config.toml
bias = "none"
parallel_block = false
lr_mult_qkv = 0.5
doc_mask = false
dataset = "wikipedia_en"
Each number is 500 + 25 x the weight over the matrix's rms, rounded and kept within 0 to 999. Layers, rows and columns count from 0. Numbers have three digits each.

# layer 5 attention query, 256x256, rms 0.118, rows 0-63, columns 224-255
523470465524515499500501510527464533493504479511470489477533509516501475490524504455492503512443
452504520557486487479473480486537495505506531530482480516528508473504500503487526472532475472501
470477511488493500545506531485462473490465500522485478505513485477496485504532507512470510491497
514462492477477511487521479510543518516499492434488502469478567528513501528533519528506486547495
474515504507488469472536535491511489487492498513468513493490491557487505495540469483497500506451
476512496512488494500519511503468442476524525526507502493527495475509528509508521517495496455513
484453484555535485500462487467477508518493576472471548542510484497501495512515503505518481505548
471547523514492507510483481530468502491464456531503496490514529496505457456525508531528550519509
467519443483508501504548454522493509533505501499555481476497521486464513470473466510468490533487
492502502505488500518484492485522482521504455535529499496506496518458477468501518481464524485502
523493565480506486511506500513486482518476520511493479489511491497514486525477524554511436545472
480505550542447528546532476508493477505491505529503437480530514490520491569473483515507521467510
478523469504542526462520525517495493474532463467487497520493521453518483528502476495420481570504
561445519537544509526524550557492487509455537460490492529500467475471520490482509545477506526510
497498484516471492497472487499484512486554480510468497474493536467504484490485526490484521498504
489459459566528490519501489461517511550502453498452531508501514537500504497498538515506506472567
511526504489517477464497492454491454473503479546499553477493475535519472488479506540514503527482
529501501478485528502488492498425502453495486519487495529526528521522473476498529478537515507508
549519455509517512525481565482517591527501456511520496561542506529518523515472511504504554470464
500480465467495499492488483518465501516501501501521480463482466567505527520468504484499506472518
489478487521494531508508494535499449469488471479521530502483498503544494446482521473494536476507
536486480469472461520498502452496533554492513519473524454479510489497498505493504522510495484506
543512531497514549465527483525473478491485510484495475517490513483475524541494464528544501508504
474549489438525487522472487502496569512442469434491464455485528508531473488530484514428490580536
535510520526505510499536523528546516539443482512512508471518509482523477514462528479477473480516
456481535518496482474470514506536515483476550539501508548530465487518512479549508479474530521534
494508468490507481498464520510512479519501473437468485565491492508494580480517563502515496467480
496517483479495504504474476531465504518522447493512548513463508516527482509530512533477528558499
442472492501502482468461504503483425484472543494495470467493509459457499524498440498488483495522
452447514470455496512545533478496527503504466471484474480526485444506508483493532517460502530520
531455528549498532512533501550513466539472500502470488501520497461465466542522537554504505481543
480526472510538479530497484471518520508536483540496529510451476474521513465499530491497452534510
462496472495492551519541497427509525509506522457511513542498490470529499477522475548493463529486
473548504509530497495459512480512484496535435498500478526534482549497478462496496463519492518513
503482479489520502545514455543499480496452506560468503472482532480503495477485479497554528512475
519475501487528498538468487514472464494533533502488516501472529514494467499504492516475499522473
543517490497501478480493485500444523500553521500436528520450530500470525472502482519470469502446
506569491484505497510497487477537476492468460477496538464488533483494505528522497524500459505476
444501521479539542455467492504542485528504534548503491546500513499528501493465462515464514523461
531506503554500481500491478499468490502484477545452473488469484539557479478505536482496493513478
481515505528466514490521525435516506516496491459521535470451463481489526505487453508532515514483
501519522532543532507525477508563480508511515538519499472472504485534497484494476483495554508483
525483539519467490412486466474482483524526514528483468509492511540551473501522544471522531551534
509468466476458539487511496501516463496488488467456515509492493495527494466546474528522537469475
521511463526524500491505544538533511533478509500509502517490507534504461568456475511464465507481
450484537504489477510533541531488526498525500509485520508498498495522488509526508464487467458499
506483557489502482497496507538543543530468524529501499503491496512472517515549492462503467525559
519516494457496558481483539508513491500504459493499501486511466486479497495529490494469491512518
468513531505533519529491490460508455490465511527494498521528504529494494474485508469544514540447
504496507459436495485494475461484489492541488524512523544529505484502520510516514510528495455500
453534500461490501517459472487513509476431484509496500489469490501526552457512465530514470489513
495502518469485495472538482518469469486523464489499487503521518521518523481534471516533508536488
430515455496497502500482456506545484492514515489508502517508510476556556508481490480497506508503
576506503463497455526526489468453482496526512580494507464483448507484503479513518520461498480495
499458497516549523530461504524505479521512477468478474526491477494509473516504548524490467504501
538489494479468435509517478459471512501503489481491548502528513514513481519489494539520489560545
497511495465467463478494515469481528503488485491463471531480509492525522475489495482506449524486
500509500486520500467482546532490507506508500446459482472472536503520512488491528542489529511545
477501507467498436497497503531470521502522540474508447503508491547451511493488518550518507552488
552456479537489486518516483518505494488471528524502420539496469544459481525494491518502481517478
507514514512474534478492494466515541553496515560519496498513512458493536454490520504566519485462
526467519471515517490494477498530496491470485497529521547486500535491452530500518518486544528485
510491486499516520498507507493536500468476532475505512528513486491517494504531510513528449484471
498464479483487515581503495509488510477497526522478527483507530504512469523501512529485508468457
# layer 5 attention key, 256x256, rms 0.122, rows 0-63, columns 224-255
489486518499536487507520517492487500528490490502475469528446445470479448519471480487530502513482
493489514503547499488515530538494500509496520509533547487482524492457487474499504506508519499505
479512548487487467484474491497536503486518551522537534504494516501502487514525570454523480513524
467516500504459482530486518506527495545540481517543496472519501496516505506492476516546484488536
485515491449456470494517496507492499485526509482518504465470517490458471504491490535506485535520
527516537507493550493554499485525508468481483508521488473504461539496526511462542529450495492492
480541458468490491500473505555503523499505489478524462561529466514478492518520490504525502488506
480492535485521541473511507512462491529545513501514476496536494500474461506497497497491474498524
554499531474509495551534487529430479497422473505456471518515506499540494472525502493472528443500
507484532486485507556481515521484513449498510556482531508510496483503544489515538527511490489494
523535513475535492498507480508433543523530516512472462509513478506518497512491505519536469510435
475510520488471524498452555482495525541492494502508515462455552458472514525521500505507469548481
490513464507508492491502469509518504530490485474504499481489478487475507475531492510496477548510
467490455511503480479499540465498492502506484511523452509519521520454511512467521532501490509445
495506493560473526501461490469513469491563479499499501464503543493524495522543522507480519477535
488462497550496479472525465557483488526517544479513538448530554484470500491512496507510460503527
522466525503536512512457522533523461468452515529496494514511505484466514493471484485496559480516
502524465479517464493495501461497453491486459485458497487469493505506499534521475499501518505489
515517533511471513494476544496502466544499474518504487502523504508534458454539542503501502481508
489497517499456498483465481479506493453525522505523473480496485517460527486516510506484447495523
504463490537516470539532474457505494507507502489482519488535472522487519490466518517511461498511
481493484535446496458531500501493511527533523455501497452522495553541501526474471527520463496524
490504571487551528449517511517574518497508478527524482545539505494499487555453509530487509535490
480466483502529533501518537501498477516497510444499498459512475420517494463509475501521501506544
520507520469539532560483485511462500522478511498513549492511533482538499491444478510488482533464
505492527505494503477479489510503447464528490513518530524448549499492474456534500528452466535452
509482514559520464478528501533548542512536480515522462487530468515539487504471487510505510484499
543505492508495543513508515492477505450499509471516524499543486486505466521479523489509492476534
514483504506468483505490501464501504510435532522539446536524470530474528507494466500474477522501
471537469512528496481434487478477545435498519493468503453460522504474492489526462508468495529486
487449497536545488501561528509479528494459557486483466496517478461509518490504478508465528505559
546505493493498537523518467488549548511482478511486507510503508487502512463495472522522572489501
519496498512503495485532521504503521518528526510515472513542469505484487530479479465510527530493
508483512531508486462522503515511489512469524490502506485509506475492502551530498499473530506441
507503520484469536498466467476498518526477502512513427488509467494499531539481506459517517484523
487491503548503501515476473523511490504503479480511459491515480539477496496514496512539506493488
474548510513484507477520527478508469499514463460507467551505480494480513489535532514556473471507
518506535504498486547489527487514462511469502471483489505536473503479494482486505466502475492486
500525468523508511496504500522455501506484521496490546510477521488477512490500477493507462523513
506467489505480493493509525497457470466526432503498457464513499506512456502526494526545524526554
516486532526510514543549474517525493528476494492491497488471523473497512507493458507501536501462
451472501554485482518444512524499548500516460483491505525526517509520516523524537490498502448519
488523459473497516482491496458506496515535496495516526480539505510504518488551477512517503494507
527469499481484531524492484464520421509530454481532512504501491500494528495507478493553520524499
513504477443521479481484501553503474500494468452519511511536518477480484446502515519493501458512
479513468467440478525538522494492557488525497493550523463489452475516467494481474540516502506457
478510525519487480495533458489568472498485551472484515508517489484543506479523489478443503495540
512486480456533503460432530492521502504544488540457555489508519512522510508529482536522490521522
505525526484490516452487511554512526472480514508485507511477479495573482494432528518522526474489
507507492484522523534536502513505534498534531501506548534512495508468455511484525475542527476513
505480498512483559524477526491559492486506504473497518506473519527494481478455524553557516477500
540461512470515515479529505529491468514489486483469508524529472467533487487483485515533498491480
490494516504512509494476480530564517523482475493486522477505533522518500517484519452476503463503
572525506547507482514508527514543518541494538506507520520506504534457472524513468486488489484496
479509463496470443562568538497493495504536500495522490485523513498513512499487476519508474493486
504521467456454482513488495545529467501490517514501481485485533536514533525493490558503520530491
507523526504516510493463488474485535509521515513549512491519521539489520489498548495526485462498
523474486510477492485460484519488534486465502518467484543517520524546490487494503480476531452487
487504478479527473471502467496544536497491490470543501501477456516494511498464475486529546438467
497490524473488480510466487478455503484470499503425474527517542529484545529510484497464471515505
500448495511509489509498474530521494461471493519527498495448407489532501494529514497524496479489
458524510505507497480521515529473512483525520526510540432483552531447500490497523535460514511511
509555475500492533494489505580488510501534519520517442505511440502495467490495512495507482550496
486517470466491481520521464547543514513469495510460524495510499520522519429482523488479471485495
# layer 5 attention value, 256x256, rms 0.149, rows 0-31, columns 224-255
505493458521443464521485484503517452492506530544445485512487496490516492471489574453560493524462
505534479465494473483485511463495480483532507492494424491504475513466491483488442497496487495514
531498516511480467541497475475507494531516570520470497498534507498524513469506492487519494490508
498487510433492512500529512475511552488502509447547510503518476507497506547513553491495468475522
483524526573466510476505506480514535515528496518542480509513474527528520445478477519503502480505
517507521506490480491469492534487458481503490492507504523495497486525465498464480508494496494507
474479498508496521489498507515484447494499483473470521500508520502485493531497494481516509505514
489507505506494455506524482482488516482509498495515495494492460473469511511510505509504482492494
524497487519526500505527509471487443484496496507496520490531484493493512499500545486462551521482
511465519513487496524498515480502497495519493495501510500441522494512499529487491494504515545499
487481488496507500493502460481507463499501511534514476500500497459510495508539537538519465501532
520532488516494507548522489494492504470501515486526489475515470527490491473530457509538540526515
478524508484488515505509516494510503522504492480484506464535463468482508518541510464470476478505
511531482502534482445513502518515538456546523473513515500470483523503476539457488472546484541510
501501488462473498497512515456465492524495510517463515520507543481522534508538518475508475478541
493464516509474506514484519491511500544505522454516529484541494476477500481496495495490477475518
504488528479491475490515489461534537513498498488561493508542455470508483513458450469490487516526
468539503522513479464512457511532493500477471490481493511503521531511512516490477530522499466482
504509528527492523517494530522516523520529488525482505495492484525471486516502519503510454500487
509507518477522510495547454500473521514529477503509508490498491492492464494536474475508486527516
500463536488536475453523482535479537475485440516507488485492488510504468496510480501530492485500
478511485499476507507516536476540443465498530518519500520520478536486499492479516500504520514503
523472531498513516493479482455490509480504504480519488547519517492503529503519481507512489511519
483452470494502508488511507506500538471489494523479454516519480532510529493485463531479529507502
522513472477472537539532512534509500501511514551498550491477531510529484487461511480531499470513
463486511491513471508491504563542559493515502489474537532510530532549510517522487531509498530496
503483489480480515488540491481506477558487464513529516503530486510526506492481472509502547527469
513503495497461492505485513517510510481495451504486479461507503485480530451531519471502495474501
508485499504502484535500509524507457515514472503473490468502499521470508525527503476523474541505
487467469527518501514473516488472469511510506480502481486502518477498505504472481477494451534502
503509455466495479496474514500485475486516461510472514508488489506509500502534487506540528517503
494522485521507503531479517476512475545507506483468488514493490472516499498545501519527529542509
# layer 5 attention output (transposed), 256x256, rms 0.254, rows 0-31, columns 224-255
484486549476538501487490492524526528509490461476505493481487458501462476482485499506521537507498
511504540531497503477553451511498513502519502469492582506512493470494527511515534524520531458468
489479484489536555490474508507493499504467463466542492495483498505463488524505486488490472515471
549518518540540534531483509500516476518502503550460532505492555464521503483489502502508497492502
503490508449460502483530522529489542448479491490498496513502530478431497549491517501513492498512
508529506492498482505556513489506480529477520509495468471456498475477517484491491544504530501538
540457491565479540515504452489523513538490497518494506540503487455464503527521534547503522497495
507517488514519510509436493471502461498537494553514492483504476462478529496455516528474500512499
465481489479496503523483444485541525535525454488452510513508502470539497506486483511477460472512
502525423492550512512465493515492494488500494541517500513531434515538486514497500470532532496477
474493508490500490509498486496548490495519477516527519432545492523523515475534527499501502489486
459458537510494502476514513517473537517480516517508530496493528497527502537483510507474495505500
453494486489505503472499540491518466549549478507499532546520506567482497481473462513524506466510
499503515452480495546482469467498504530457507519521480488484525478487502514501477493452495519467
517515494492477502486515509514500475521516516486533522540471476494480531512515501496506513500536
494492474525467476462499501521511509478485500506469486513444475530498482509452538502527534511513
485532457501532538489521497487502527474493487508473532516484479540533502522474503514508469510508
484525540490557487471506532514514491489541501505465490510513483471488472488505513501482519512537
503527450495533492496481468484496483463486450465483518535455509491486542472550510497500515483504
490501462506494534511498519480499523511487450522530516505485485491492482481530532456496545530529
521489490479472496548540487495491501527492506495483464526497501469479548461503476512462532475521
484471505524492496444475487554461536492466480518477520510475446470484501529544489513488500488498
470499483494516513492518510479498524514514489493519468451447513527523487503532520449521481474550
499484511538529528506514498503535519523508522479512549513476482508542480488478516482466488462462
466481489510512511522503534513506561498474514457478453507513437491480512541510497513517524487447
486542490451517536459510505447487493516478502517566502509494465535481462521482477458511546462500
504515461476533472497490442510490496467495497454507472511503457523558508470536469513466479488525
518505524496451514467494479503473523495481521553486483511487490496538465513506474523521495475506
531535480494494469522504498504500489509511533507479518525476488484502502471492531527490506458466
512477522505521534500483500538521531511504498503493526509465520503519508506502505560510503513517
497532521487549480504577500514520488535494493518506495467496488539504492523493526501475517490491
520534531488478504443491509508490508457513457484483492480505520499481491470506478491470458510495